Weights of a small transformer language model: biases on query, key and value.
Each number is 500 + 40 x the weight over its row's rms, rounded and kept within 0 to 999. Layers, rows and columns count from 0. Numbers have three digits each. The size before them is the row's rms in percent of the matrix's.

# o: layer 3 attention output (transposed), 320x320, rms 0.0419, rows 17-102, columns 240-279
# v: layer 3 attention value, 320x320, rms 0.0497, rows 18-103, columns 240-279
# q: layer 3 attention query, 320x320, rms 0.0587, rows 64-127, columns 240-279
# k: layer 3 attention key, 320x320, rms 0.0581, rows 64-127, columns 240-279
o17 090:456458452481557497472538496526453521503463558453488494486519465528524435507548481477504499479546424561472558544519460474
v18 098:406461443501499485464487484465502507522526543494466535517492436505554422525516450490572504479485476496476508476546464492
o18 092:592539462487513385519466572540531508441534417522596523474488513474507509526467563452443398484510524501508512567514507516
v19 100:476496449533505422432528446476516511539521553517464447484557530503558529506554488432414525456470461533470493485594571568
o19 097:550514501475482442523546573548466554493510543423507525478460539477392474496512471539518364462516514531511530562483480500
v20 092:517570545493555511501442575537612463529505534457509444526499518556436528543501430473558498475466522474534503463470440519
o20 091:471470485543490568498497461529464530539442519462546528441480403503466453486509483536443606502474503508504525496496517441
v21 096:475447483542489458530460492513498526479437452459497497480543467518540626444512528503501563507414563555484521435481453509
o21 096:511447529518471581537440527515482446511583558488483490549441549484451410557490433505507564472488461450557457477507524473
v22 102:406503523458587438494531489536516511466496500488465475464486483462545549480424500543512501520505560507451505503497495529
o22 105:458551480618556517517505469541520457487524486418381534486578507538480507487491449514461499492525464454471486476538502477
v23 094:493490482473531554509514456509496557422557472526510467478453570519574459496497475535533479486545568441553506503441495477
o23 092:506477506539498387576531500488462472516473492481465532469499528479474509540450598429495461544482507574506452585521476479
v24 098:454492513504540491517514431488512515476568633512502525430481519493461439464446509524456486517510485501464566476452501517
o24 095:465503497563568494509499502455469554490506480479469511513536492489546522457491445447523451501516479519459455480502517489
v25 095:512545438450503448503548456507468494506473451512467495553511492479468551517515469489449515446475451516513532501594493495
o25 095:486589535524544500471519515477485476510454491519457545501548609464455457473498491517448467509538493519517550501529500546
v26 094:450473583545438495364488559515483525511489524479504522490529483541466497511450539503489480549557543520524468438494532515
o26 094:493555497509523548447489448499512518583514474465500462467503503493512522468529495506472433468540495456494504491573477494
v27 091:520464540494454522614499501547561469491522444456459530506450550531459442543522491529459484431479455429507546550553544433
o27 094:400531502530592473438500510465475605425508520507456447486500542462499575456480505473531439527469486501540535491477472456
v28 096:533565467504526504554546489467471539514491458501506498629531457526470485536504474475545555470548491462569485415561487466
o28 098:503446489471514425506545510519525479482398507499528522504510470472465435469557560509447598548498489558489478542473470502
v29 095:511482579497465490576500482492533500432521465506506520555530520483505567554484532486483474529554471543420500524506479514
o29 095:458471479575500565449438523498515502557532461511521522499530534520549517466532533563454592420539445497479506497490507556
v30 098:484448534501483484491456430514488497469500440495463491504467480515535515490564581445521541515442454579435436537529463456
o30 098:522431506427516484544494465518416525496512574506461492504505523462451496540553468500514514486499511443447488498496526527
v31 096:518514513473481469539604552482498472475510497505506432584504540467539464466422478531442564489537460425501532509528461542
o31 093:480525489534547553443455492501443553624486427514439528455513561493480516517535484507560443533485516459424548467556546496
v32 098:538495402497529469539475526560568455466477520413500562487483421439460469476507518490507519481537447479559511564459442568
o32 098:486493499503466457507482465493549441583506489490514440500508469506448511538498499423413439463475501517475492465482497477
v33 094:507478524496495488428462496528494539544526504439496537503478542495523443473497530466579510531489491514424479514520529428
o33 092:497527479466463537527529526498497605477487445585516471434464524550503500454486479529423381536513466553487435512561450535
v34 095:532500533464536534413471583451518489413505421508573457510491517551481497511538456522623494496479478516591473493487458504
o34 095:537470508506441509570514500477505496574519568457463465480452445449533527477496567456445464551518535459508466535508457493
v35 093:483503487524444491491477548457568470527504417513469510488517477461511508525422487537398497545499495440510488539444453442
o35 093:555547514456526487563593525507426660469467496536555490519426519495550534441526542472525489494522500599436556481529529505
v36 100:477497465512517458407528495536505500446457476523451455510491482451471524548415487528412492525515462552530519529536443492
o36 091:567459510494485511579472525508538494538522470561493460526520556511508504496494493514496536509508568449473532457469493573
v37 092:496572430522427468568492505534493503499515561499498569501433527455485477503531463529481452492462543496496484549513537533
o37 094:465450521485522451467563545478547500492464495488503503470569473503472537558489509415534468499446472506524551516504512501
v38 093:484459476540456510506468527511493573551441445502465544471525553499497447470462514533554564448500441564464426514527463518
o38 084:482504545463457569504488494440439481444529457482488486509523489481505544524544456504489569424440478485382534522517550533
v39 101:463494527527490549520503512506526568437464615486507483472541467505495516516401526520532505568497468453583477511572494522
o39 101:588514486517443468556480457488413527502500487499514551512478514515543457538502514504547438436552510561523473547541530519
v40 090:527502486503491515465546525515559465504506504521463439524529460510517498495545489446474499550526472565496486532532471541
o40 088:554508551550472552509525529501542444492445482410486579547540564509471462542458520562483528565504442426429492484515507528
v41 094:506519495486507438513489516495545526534492475458513474530502499543479546480465528460558493518494434512562492504492526572
o41 090:553486484559463451590459516447506530426585485556522459537542482554490504559532499513506484454459521515456406496452475530
v42 093:433501452491433490478536496557519470544501580473519498484523531500521525475499519552445441494484494499480477474513479491
o42 091:466539504455531461458541482502532530537483453552502486469512461516480450483512451417504459540577477508576497475522501542
v43 094:520538454513527460500547524523449445502523503522525509496484467468463611488495472536500503519480503465548490426533480524
o43 089:547453427490561468535476541508583474515498536570481406529452516489422510543511577518507424430503515509497547419518532532
v44 096:513508533495466481433491477510508465459506518408554527504523459547465491483644524484545503422519454512476521489494508473
o44 086:545473567492472503472531503459527476447522505515556456479488508539494525539462490504535428511507545534468532490497480447
v45 098:516494534525537486527463510459551520480543524536492555536492510545529475497434471481519493506546516548522472498488468525
o45 095:510374408501454519457485542527468527503546457473464439482502497506521475488580525467472400423454454484533552464546485476
v46 093:492497475467489496529531571516513510551515601515419491444517491543538405502527504468468496430490532441518531471500560536
o46 088:430492485527493541511478433528491573414499491451533498486531487445494567508510446525502553500480485471509466539496532516
v47 100:492546508525528501476553454501458527468504548515509510464503488547479555513589524492487492511495422496511546544477483523
o47 094:482426511452480479494377443483503534444553548548510473541462540545556501481524542529520505506562530497476495528573469432
v48 101:480521413479475508573450463474504516506499565537446475463521536545504492562581512462443510532535487513515524413558517530
o48 098:467541480501485482465530480467450530552505471471498484493495513519439509488478413516501406491516427530527463459514541512
v49 094:502500421548495541482493491522568520534533533528541443515506497434473405496521558479582495479505613460491505503572471561
o49 084:552500519465490555500494446511513481518511489542495524509510455532554517528451477461534496568502425519538515497616494441
v50 095:513466532509495493564482493560527511467527465479498483448442451496553500533436483483526447567520512534434492490511506501
o50 088:569443488447502594503524478539505536484530531518503516532508522538552474535535530442556573446471438424438502530452495466
v51 097:532563543452569491532543515541519520478453535470560505473491494457577514505441482536419511535464568460510503507494486457
o51 096:400504481530514504447574492488528555534425513420422518584508500481479544529541488474510497541511458510533515498448461525
v52 097:480492572513632483488538491457479556466504504484472445457557519433497464512429584544419522519486508442430470493496541404
o52 097:552548520454387472474486447519469490495468487504502535549473475527480523477577514520503476453461452619460526473515514431
v53 094:529493489535410526474524563490491480495515504452511489521509514584524569571500514532577477610491435512478508546496563435
o53 085:534499517441468531560545412470485564482451500438555484455459457473595469475498525473510431565472484488483497444466546512
v54 101:450512524507469523555610572482451462503502394561528557517522516477468522515476499477531475473553463541508529492512509494
o54 106:527452448483515510486549488457533466490472546513464489512485429453503564485515551441473549515512550494501574494490475489
v55 094:480546489496463519489513429462526554475492505504529508462495532560505453541473472458497424487410462490480469571525526542
o55 093:455478558490526506507615502440466520495552499438487566476515478557471462506509418493560545487551458546471529505502478502
v56 093:490453415478507553430516499460493487528519513476482505582488557450495560546500536509494476501516557465420533511500482506
o56 090:415500541459595453455536475538507555521487446497497557477528465492525432497484573482530499525500493543543561483527498477
v57 094:469480462500477459477439509504550540470527547551519508472508509467456448516453530557457521537477478476408461514460496499
o57 098:484493551495501511493470494495447565443511465536554587501509502537588526469458501500575547470531489514470595505561501377
v58 098:515472534512509517541524541509552511456506518486554558493484492505519492501476453503498544425473512472495522494468551521
o58 095:482492492589541548465488485440456450516522491546444481509546496540538502435545457468441443499472496463458427560447435462
v59 095:449523545523466476484469499496522512559497460580507500526507560500476526513406457454536430497487503506507489537471482470
o59 093:496486457479476470525532483492443513491603529524498616432548506450535573520482515488491375513470423481487484455483517551
v60 099:491505481487560493417506542524501480481498411515532541537554483488532495539514518468473498494424448414560510514477477467
o60 096:501511518506528333557543512542559491529503479583538514480496498490518575489467557568477435512599525509412537492491558523
v61 101:512467492412469484524582549514498475532503458467505516500503497491521392522554481465526555503444463514487523577494523517
o61 092:507467512505466472546482534475437466516509536546547472487503457486547547518527606478485526498486583521503533469461412439
v62 098:505488537504558460539574548517517529491494540491478607537560426554437496473506497497561499497442497453530524441502530507
o62 096:534486506446452498566537504495569504524508471536534501494527586568489491489542494470435564465503501577488439562518493526
v63 092:549448520473427504491444498509400424486460510532488475583526482427462537472474455503432497492487550518541486489512485482
o63 092:498542467523510506469513512420587480522508527574494482516504504555488504555506532458507552572541479479555538457494498491
q64 066:384481542503480467498452464449504467475466533516491514517502508448439477464455499486470507547551457476499506462398521574
k64 071:534476534539502451465451471515534584514490533513500497454500512464472533511591486501466490545428436507493450540544532541
q65 089:496538428569511451538509539564534456486526429574515476475558473497517511530483471509477514526529505477497490539588432485
k65 088:455441539521408542516505521471485419478554499502483518510518475538439505524518559505463434499524549512495531477433545542
q66 085:557495472432507490451533493470501522557435552487481493550469531553476523460542494543550521513452496543571522374509491490
k66 088:465455517528478555490426560526493505516493492507571497485495472620487507523540504466505450502517554497470524470472547478
q67 086:475448443514524544491464426553484545525500530506491453541430488472435438458487413470579623539527478458540509477566507546
k67 126:470421488524470524514458548501465476413585472521515463457517505501455586457517492478516479525547520504430494500453544515
q68 113:451422444570520551485479438578489504493496510507458520561449465471491455514487451456516564542513467452596462443611506509
k68 080:462497493589437478518551488552431565442571542521450475521440509523482459516495485486510488489562510476519456515513484460
q69 144:525554531441452456513504604434501506498459532497527487416530522532522554513483524522467410463489507560429494546365460512
k69 074:442467512494486544459517500539520528540477582472437556512450460492494468491533555532456439536493504539491571519522531499
q70 085:454393448481481462528466507508484556472560482451509555508516468482497510505494500526531454499539497476507517520598434472
k70 101:503526504436498484486465456497535494538447419501545534498548464471557506525553582515503488460490519543471531510509511548
q71 088:454555489470550533411483456420496492561467521460468557473526483543504422489423528503538524514470478499548477480482511595
k71 078:555540488523558456413531420486465521503457465449483501511451500461499569454487462555495491542556513444451543489425487517
q72 073:457519372536568555574544547530531535484451452517520502520473523467446512507484412494491551555465545497519447549570560539
k72 078:508481487435443463475521472445486508505463473470479538555554552551537487490480565530512498498533475504529535509538513539
q73 074:485469542510530481438428513451438423479535453523462563477467550460492487512488482450519539431535504523435487522445450480
k73 085:528484520446527424471516503515497508476496499455527514487501412518504535470567416516466526540483505504495387529494508524
q74 096:460488483555560553537534496578436449451542466516462476551471473481493507515472488485512552523568505483578467483561495568
k74 099:504435573521427514492468511486472441496520455445456483468538484530454533526557457436428484552490434454449434496433493525
q75 109:477472450527578535508473430596443485469589436491460536511490460495485431480524426473509528523537481455510449554606494506
k75 072:524566490557490534599478528492468482466509505562508522488460536497539528487461517522529572529533541460570566530476522524
q76 079:562549536518496482564478474510585473512500510511504529498540465491448575538547510507487428422565533420475498561464525471
k76 122:485519520400536519447526498502551478549475482501518523461491546453553436542503561548507481418475480544540499474534498516
q77 096:381453470538560589464533474552499535508524484487448531532445504492502522523488450507539568576461473492536440512536467537
k77 116:485464512554444507559500509583418502423557501542476479516446521523399483465475433484495581572513530453471442502478508473
q78 092:545500586503455458484441545493485494487552525473464478446528492497482543489478601535523450525418519509422533580436490477
k78 076:463432529463546478478500466513482529551499616498479479539485525479560525435495438456492466442470519480493609512517488475
q79 093:567434505497481435507461478440503534480569466457548531533502496402470400498558477530490426466544411493434504513529450462
k79 089:489512446526607514525531437564494512509487519504475601542519468422524396494460489472536480519435493472535502478429567508
q80 087:577515549402433462444546518510513524523523419471561465502519498447536554488445518514496432444483459499441508547543490411
k80 088:505529503626567547475515560559532462471553541501493477480537417477486491469474504510496472548454504513490409519491525496
q81 095:464492575480450550503555484529494543545566508489472533461468451456479477499502498546617491435566482464546624555563455573
k81 090:501449498490455514520490442597520532522500507482492500469461494523463551460517472437523484487503478503527487500479552502
q82 091:467541459556493502547559476521480468485524532554519452490540518507458527549509485510456509516487517536538497447535504465
k82 089:551477516465450573524524534602495403520514417513521498468518482507433601513499522538456426499493465484467489559495479513
q83 084:545509493489517415405461468461565532579464473503563512546476524539525472574477499471529495516490436533548448526518520473
k83 086:483567448576544528460566534432526541572453527500477566526497470516580471462496509508509520486468528516512425514490540528
q84 079:526525520528526478536527415483473491494522447537485542546477522547447537498523466487531491519517514465447505551525455552
k84 082:489466517467546471395505520551475498475484521520558520531479478569551474458495488503520452519558481528561424470537492524
q85 091:471525482483552455518432435468544513584434449453504543494539529503498427464509495539494576550544427439523499441498466520
k85 088:450492476377568512542504441523462510468464496505444499509450558516483451461547518518408575483511547500453525532487536513
q86 084:496509478537465548519515499505496553415416480537490456517542509536499533426488467497430510532452516540510497454498501450
k86 085:549484486462549524503500417493508470585496533487472486538502529597538486451526514552486478513420518534462462434453517501
q87 094:450485468594449486488465487486556496477550476457478522525485459607517534535478520491472486540569512505488583480493544533
k87 092:509469518526475524547556544529528509555453551452487537512404515509451548479507532514564493470457483497418520510555525498
q88 083:529523578481508434505576501542508459487469525525495529473451485518487530541457490570517486477465504585458420424509513481
k88 079:513457603521509489480560471523516468470518511459518450501545498486465512527506521447467452488552509446532411532501497519
q89 088:560462475459541391467481493507497516526505472506514534533521471461506463547543517500564445490569465509503447518576475499
k89 084:482558484535556579513527508383511491442491533508455616450530508525541455537473408587508565500535468512486555555503554499
q90 083:486484524452525510467412531522511565500525452504498505541494473484528459462534505491524479522546475525516549480565504538
k90 083:460470485434497498441390470486560529505512515469470482484439522501530500534486442543539488500520434566444529490465503477
q91 085:552551454472459513564519531511475535524504541505524437493476422475550475526553546466501450450508535440514464481527437473
k91 087:429527467513435436520457503587543518515508512526507514421523465513472391519537510498502561491518490653482476495470591534
q92 088:549508498478532519463499509535505468488468567588473419485498554554511513499447474496429542518477514537503468505562465427
k92 089:498473559438472470467464520491484535493525476473509514504522503534493434531516531565483488465497454503466501537509447490
q93 086:482468544568561486501573503540427488466435457554528469506522475456585422523574550511522458488566476564493482537552568482
k93 088:472493498443562530524503498447423456460516477520484501467484434549502431502453481451479537503493484442487512485572476533
q94 080:463534508516488459567546510510529577568448478483498442479458560512603471446539464555568553528527476559495534538583466589
k94 083:482554525527483461458491483541491483523558547453494460480485475506471500527544494473542527519532497549514491393505487508
q95 088:533434512580436514503487462450508484469485496458437488433560566593496529473572523503468595516482577479458472458498504477
k95 085:512562471429448470460546469520446480483451484495512513465492517503576475555469511560537492500568475485496538547475530512
q96 087:463437504572501466540455554523478476527526510508436516444482462510449432467530467530497501439565450410501571539560536473
k96 090:509506441477463470529463529463501560524518487551467504547475491542500526612535451548500616489454519517547476539524532538
q97 089:561535514562478512536552522497531498511566478478554516557420484434548533536555516478479463454494483473511546464535548474
k97 086:543429479508420493501475472515504521468518500458616523460530443481511496535589416522506544507459552606530517545507499530
q98 085:453535424495482512462452516540448551487446518549465475422479489520466539433486523444454527514516499459539500486421544489
k98 091:545537501524512509527549457507515497558506488528469482533476477527536558440408510503491506480448504488504522504522544465
q99 086:545540584539456537461566527527504471478551561469464478461444547471557525524488542492437490524427537558498461502548505414
k99 090:533512491559449451495459522534497458434589537520471489471499470509541589583576477437483506524564471451540572513427534532
q100 088:452500531521367497527510505521472508563421522429510492560523503526494498471516467476554468518516542509562464469486540457
k100 084:466462465433443524541490466451515509514518432419539498532444503555542458548571567509527585520505420553546457515538527520
q101 091:488491547398497517508445485519492497541534488447422479562449506556538471533453493393516479432450517532501521458478507469
k101 089:529506573509501441509514523474511520579503468529416538512466488487485539481515521535476562478519513568488519534483574437
q102 090:517576497448448444503499536544562522596486480484491476546449560437500501446482508522451476485518494534518423514531552486
k102 091:477486541579491515505506537449490556502491548517478512509552502437439503447419526589520588434469465503483444434428456466
q103 088:422509501463553536509521545514414463509478403522500514558618554531516528493549459460492546525427492583530515502422546522
k103 091:565468529516480541556541471456420511520436435551459545548447481488487513498482567463476459453529519492530500419457463467
q104 093:462494580573475464497455473519518432446522535400525542425513487496478460505527523460481481525494534471538499480491508482
k104 087:486512448490528561510512464459535575483487449533397484494416468489559452539550503522476541558583508476427514466464450540
q105 091:549582509455577558573479580473405523544452560530517557433533460537449515544478509508487534521445482525465453451562500405
k105 091:475542625587455518445485480585480523505535507538563490492520552460484620503470524469544455516449514433548506513472517488
q106 088:459560515468595541567486479529490478588470585540535543485529551489483489587518536483475554519467493557473471489457538521
k106 087:524442511533499479500484459520519461472497508510474491515498621492511533499475482561582537426554480494439571457473461417
q107 084:437443550594543505483466499489497460523486548483499566468495485576504504536469532486487489514475553492548573489523516558
k107 082:508531592425423507441527501462473549477488511494451515533553497520451516477464450592499451486590484490494519438453584466
q108 084:525464538449403500529502510498495482553509560507525485498494584422504516478517479523447469461516522594440467481541462445
k108 084:537506442534505503469422575482496539481507519497499415464571458446444534539491519501518509503486487515577480498508538529
q109 083:486492505549511462488529508558471487479573540516445541482537518506501507480431482506451485522545493538467508460509490572
k109 088:524557532530443529490492563500526503466542559523454510456479488502428527482494594541511441491534511573496487488485496507
q110 086:513548467498487555556467518480545453461488547478492500517468466440542557516495578519573463452528528523475475546544492429
k110 088:506503501470472508400528492535492509523550485443553506448498507501519435500519576504485542527546530501523555510549516536
q111 087:494515504431546476481476461463490545478435486499503494470557532491524441505522536548528484483450434513536523538538526510
k111 092:438613517475581547545520484457472532521524446579488540513505503455502526418488419471456483543477538452506516559523522522
q112 083:562440510491430488510479459507451506496498472489535497514498567486517511478528491465494491485548559442503533460523539467
k112 088:490537494463516474512532457555562584479436443507508507494499528543601461582500519527543516460521510553528483454542518506
q113 092:494508513570452468529466602523501543478530424484476537433471552464528478493530511478562492468451460448506530505536539520
k113 087:470544544517576511490490416558550525540540510503516468524499460490513471478490526447503456476510512573504453497456534528
q114 086:484490520552575573468493549509459512500421512489453525413505499544474541489433534481471557538450503544478519433483564559
k114 085:517497436589489510514522547509542492509531472453475425527452513519507559508441465489541497462535549488556507460526546494
q115 092:488549395401500550525463476434574499541549446443513421470432536496476496467495496520508471468502503570544520456383545525
k115 089:524483500462483489494481482565566507546455456441505443476495444493498589475562454556516533484570492589527488436466532465
q116 085:545523510436571473468466502540527513491447465464548431490503551485574488484523482550508528546423474557541485493520527465
k116 086:556611497536542471549580464493493441485549460470485485542513550444538490483468566501454491447555498488451510502490447478
q117 083:577480500399482529513470496478561507550457493503516484449457456542511528481507448500520492498452537452523575439471477517
k117 082:513534478488478502569549461476517524480489430473512489482482487444529509477496479471463474562459451441506458515507515495
q118 086:570464494479459535464537504441437467498502536488457591523473499511501491537449566503428438520476569502474477461481525544
k118 083:481550443511486434489512486536529575500429495509474430504554503500535473500475506527515460438564454518509578481449543483
q119 082:538546535428528503496430436510488547500535505470525473462432490492514500514495487476504523483552537509509502444474506474
k119 087:471529475532508491508481498458479468426554501504480452468460515474524481490541531536539527486494529592477520563522522386
q120 087:519504429512483403541489550461521496519483475502542455494481528555502468510567518534446535433543507533570541524447470493
k120 084:541520494514391520542527539442475534537465493538567475508517520508547433488481446557466453446503540476454542556510467475
q121 085:528502447569449488523503512495549514482502482493521438495517495571516465514490518400540479507506509474527481454579507516
k121 086:528468495480499517561570489447519461497442522565531488547559466526519499488476496548559515492536539420527485528491409556
q122 089:492528503561569462516383489486482547526458509488531538522548454520568439547500457488521550469578414505520510441509480494
k122 081:497419464539510536442545468434475512549491458476482561473446574504565534541467542481513489461458492531464490516508519534
q123 087:513483504529472499549474505540491546511495420460536473556495498560540507490574411584484557499524579524478512557464482544
k123 088:445517447393550458524540464484528487506476525511475501544432535485474407523530512413488518557509490579549506463494511525
q124 088:501439502565469501499543468539411442453598443488450523459504525484515534523478508513510485497544470462449508482561524591
k124 089:448555496533538461465511456499528477560469473530508540523436499483448424510442528516515469522488534458557449513449536540
q125 088:569508496499429530499527504469507503502529470492526521470518503547526522445476518501539504584471499470450460525443503552
k125 085:512604420479551469554510464516572532491464526535508486469527493439501473548475558474462467499480517479614458461503433432
q126 084:533496468479492467513592492528519433522442588500471528514455481514517596497472467540526461495425544470544494465490543438
k126 084:559551425518452496466467528414560496498440472478495427552498440506503525460516501532460510553546491559534502536567531483
q127 086:449467515446484480534506471501518526543462572460473481444422518505470433533475448479456572571521474543531417430459433560
k127 083:500475484508493425462526470481474445530487486445469530506478480442493527532501445487540552526557489513497488534462482515
v64 098:518465531482473504521452511501528531501561521479482498473489492506476524476536532494495475535433539455474537475485522471
o64 093:480482494550498557447473462539525512577464423507521541457443482541508447479530493491501588490490503488464486500529510561
v65 098:535543510449525500506545519507501524490530506557508538462559491440494588602499577524528512572434492527493513516423549518
o65 090:475490508526457475499544501448486560510438521524505567502483546480508453492501537463497472491524479387483488505516439529
v66 085:497459432508471479483483450441465535487385525481496491448577448486518433485526435552485569501496548569467503423512467513
o66 079:486502488607510526491581504544517513471457487488513519515497482513528497479460466543552467558483548454508534520530538528
v67 089:441473547530543547502460463445486507449492549524494514520486502464498579515468505486509503586469545430500418509467466448
o67 090:484534486510506546422612520554566521545494541506513572438511534520481445494478469489506531523513518562480501457538563533
v68 094:505541441507445495509467458485523542501457532488443479479532493543496395454419549494437520504495457454547503491481556450
o68 093:551366483558491591540528508467472464489525445509499513513507460494455511532506451486456542528489493528452493496499465496
v69 102:555398520531578544532575443522511523480463505543500514486505469527511541512504507494519502426480478498536525526493482549
o69 097:467529497546478471497484511441454472476460511551476500461533531566485507494502499520521500496500559423518514503463498498
v70 102:509453449439502573495525504522527469533504522523445451493488487465461580472511496529512563512526495545477444476487483480
o70 100:487470513490481390527480464522508521477455459437567462478472505441444500483517468544545381426541473476515477508505468491
v71 095:502472455515535488567534432465457547473478501479486503462505456470509503502555471484464509497555520478533485432441471459
o71 095:517486467455478561530449523406463539479594486523464548573528441494465476549495551435474533506509506500560520585495454491
v72 095:500520471488484577516575584472553495479480570497527493499450455446595486476472489552531523550474477507509501469465489515
o72 086:541497465517552427460531551500470490504529488540529560396570516510450524545474534445501465542507579476441487525468460474
v73 094:483546490486479447567500421469507494520504502539500475553471580539477497468514490543486470547473507441475491530564523497
o73 086:514430483452498493482595464416523476495559506529483453512533476481495444491526471464544538544519478483505516514554443537
v74 098:456522540500495525447464546487514507501513404502481512527409476575506541553438481507534467486458441535560500496504499506
o74 097:495520441475504547481465515491508413536455548553537459418488577597502522466411491541518547491505499415475543508454512544
v75 092:466521524504505479467462494509439589490476526510517488506433560499553545502542518501460496502500478482416417435514484429
o75 094:561566527453548523446431491513517514490492419526545484543498455478533482435509596495499401466500555529503554485512462450
v76 093:502469451511528464499495477487496463537527569567502521486566425547545554505480463473472480529536476498519500452486508424
o76 089:510461494443461436545467570434459407492527467441491563490527479458478530445411529487521639527480554485515497551511477508
v77 098:498568489477501452441494522462516502486472489517456493493560505513511504496470466482533464488496479509562448464499538430
o77 093:554557483438536450527517443539525505477553534563492513478584494407432503486477547505456428499477539441501579502520432542
v78 093:560490533544493551514552506504447444515451540478510451449494558526531433535503514466482492500535480554512484465471436523
o78 092:367460486541534408520476484439568526523511537460435491539529559532423514458525477533480485502521525462478462485499519494
v79 097:441548422556377529500467496486535458529520469483509481512509477500436500496477479433523447527427434450507506549450559504
o79 099:487467507364491590539491479399441510468498470524539460479468507503493485472476514526464513514505519475520462517432477495
v80 097:448517532492522493429539482455518533472518603464541558530487466493491516475485461568530480539505480474478482498470552561
o80 095:483509501491472585516535526595613513508509434492508481491497508584408483507529487519458637510486467475444467510514482533
v81 094:546560540527524543481506507534578454592498495518473499406520472463543468531489473545507483429561504437432512541520442480
o81 094:484472494559518474527567504477522473470494510487482544512564547479489543542488454491430455556470482519517496467463552549
v82 090:457476509485528551515524488504504473434470557544498532560542468486496448481557567533490515451585418545495541413469492542
o82 091:485574532547532431457541498569557460500486493501477525536530474434492583511459505581462433473491464458472475522528476411
v83 095:432543483601502511426450574468481531513454513512468556490444476503495515535483525461570513546545502464425516455494564562
o83 096:450497492387516566528499486415435501508526529529459504534499510519456466544489513468457603484489501549495490501488455538
v84 102:545537440535508501513517493511449542543518487551522518536495447528476530518453464522490482516500506436404513448489426521
o84 097:437477519491515494460467469507536508434537503468558526444475477508505432433490461543464410468511569421485580559588471469
v85 093:497468481548408525445510517455517491506458515504556551552399528541516423433505479499525494467529467518511495541505544522
o85 091:455588515426518521498458514487557473519474512510524488457475578531508492471548481453541512496534524530468450488525488473
v86 089:477485489517439554524395445520477536447541493466509492524542498547521448429450535494495459414508487480447499550460541502
o86 088:590428531499457402523465510471544370537499507438417544543473504468485551528454485494516593514444476528522477500600450522
v87 093:438525562515509510527486552535488479461502548542568518561414516492548579549488537509544483540531565498525460439533439483
o87 093:466438553494497479441451478512549525535550475429515528473539506614525437460489455435485565481451548486477517529499561494
v88 096:487498440480444507446503579501492536509503499454461475509498546500553552464517585481500474504480497558469562444520527491
o88 095:513500484571493491516523500512484402541478473575443465532519453430453412498465468499511584486516509464500453478466430503
v89 095:502541488501452448520498517450564451449528451514506525505521524499502484486517542486542468482523543500437514421498514422
o89 092:530468485382492530526444473477461541473548518479465504518539455416487580524502545549492413469527467476497481448428483489
v90 097:490512511515465500457549436505512499500520623445502486486544450516553542524541490524572550485553462549481482464485545505
o90 092:510482525512504399452585542481488446530421515542453471518428459465416457489503515543533462509464436521519482543563465526
v91 091:548456497503549574545500530521492550430436460490518577536555497489516520513539485517455502513598472483450505537472433460
o91 092:414548533503540499396496467516503521488514553507482479538506422410504479455529546511468442505536481512562444450538450454
v92 098:575514540486465507543525502480549501477479471463528494460489501510543550542532454515474540475434495528524523451526467483
o92 093:507482508543497479459571526528494479544519571488528458472469480567479448522519557473487635526507446530529508525485572514
v93 091:503539454489499471485460500476520476531469512475550525477483590522459481469479488527522563498476555483550466478545438491
o93 090:475412470468426542511483500566589564426550474495512464555507509460490469476517485499436467496544554463481545512531535547
v94 091:537506467497459515464501497527555531520463433538545533583465478521466519517400518521559488484467540482513403474522409495
o94 092:524530490530404535452472521631453487538492486472544426388480487533578435473528506519524422522563501518489523470418573569
v95 093:527466578408481529455498520522490531475559522537508503470457509481476495518557491482493505481433468502522498451466543543
o95 086:428514479519563444512488517535451519532439425528534535462525527522491465541501531483528437471469494478491538531520535469
v96 089:447498409512480539525502470419491473500475518539538465495506462506489529514402499450567484546476455473551509478503488492
o96 090:506480507424476591555475443472461531463552485499479546508530574412533490546522560465509518545506536494465481489500466479
v97 094:476514508527507548447491473479533470506564551449504528473535505498550486543573486416503511506493463496510556501505534473
o97 092:483576469457428599544535506518448507560517507568473507552455446487514471468482487518507595568515543563477557510508466554
v98 086:496496469567516496505531478502545473465466440449560566569514444549437461522559481524497481435456573500486503448451462473
o98 082:464499530514520479527531529587443462451513544483449530547477498459523512575517428507543539593518536553557435460491565519
v99 095:546466547476479528555558520512474516489511459464533480487466490514536453509509468464559499498524466514546483525438474506
o99 091:448476456426544531528441595484425591450500481543537487504543541493462519486533488550522477472491505480522526537467528503
v100 101:555507477478492472406471447496513493477500534517490535428534513474435529511466485466445512516523576483412504431510481532
o100 102:571450517527541525513556461425492510499461381501511449518521513475467512473483495552569542486550467463493557491547475519
v101 096:434505545494502509551462557475429492539498518573510487534571489517483527554439444507486480547451452457575519505494544534
o101 088:566478503448466484507574594493438458455508493521483495389482544526539443483522491511504527527492554493462538511426524477
v102 095:452447463467479444458498585476516516497466508572521467499542480472450443460461476506475508496564503453590514472499466476
o102 098:519572517428440528503482490569501486466585554475479486524529488367482517512512490538523452451461461511539527531413438437
v103 091:566459453530558456473500501476486557522451441469477440531582565516474484501540532544521548507570483479458489528524476513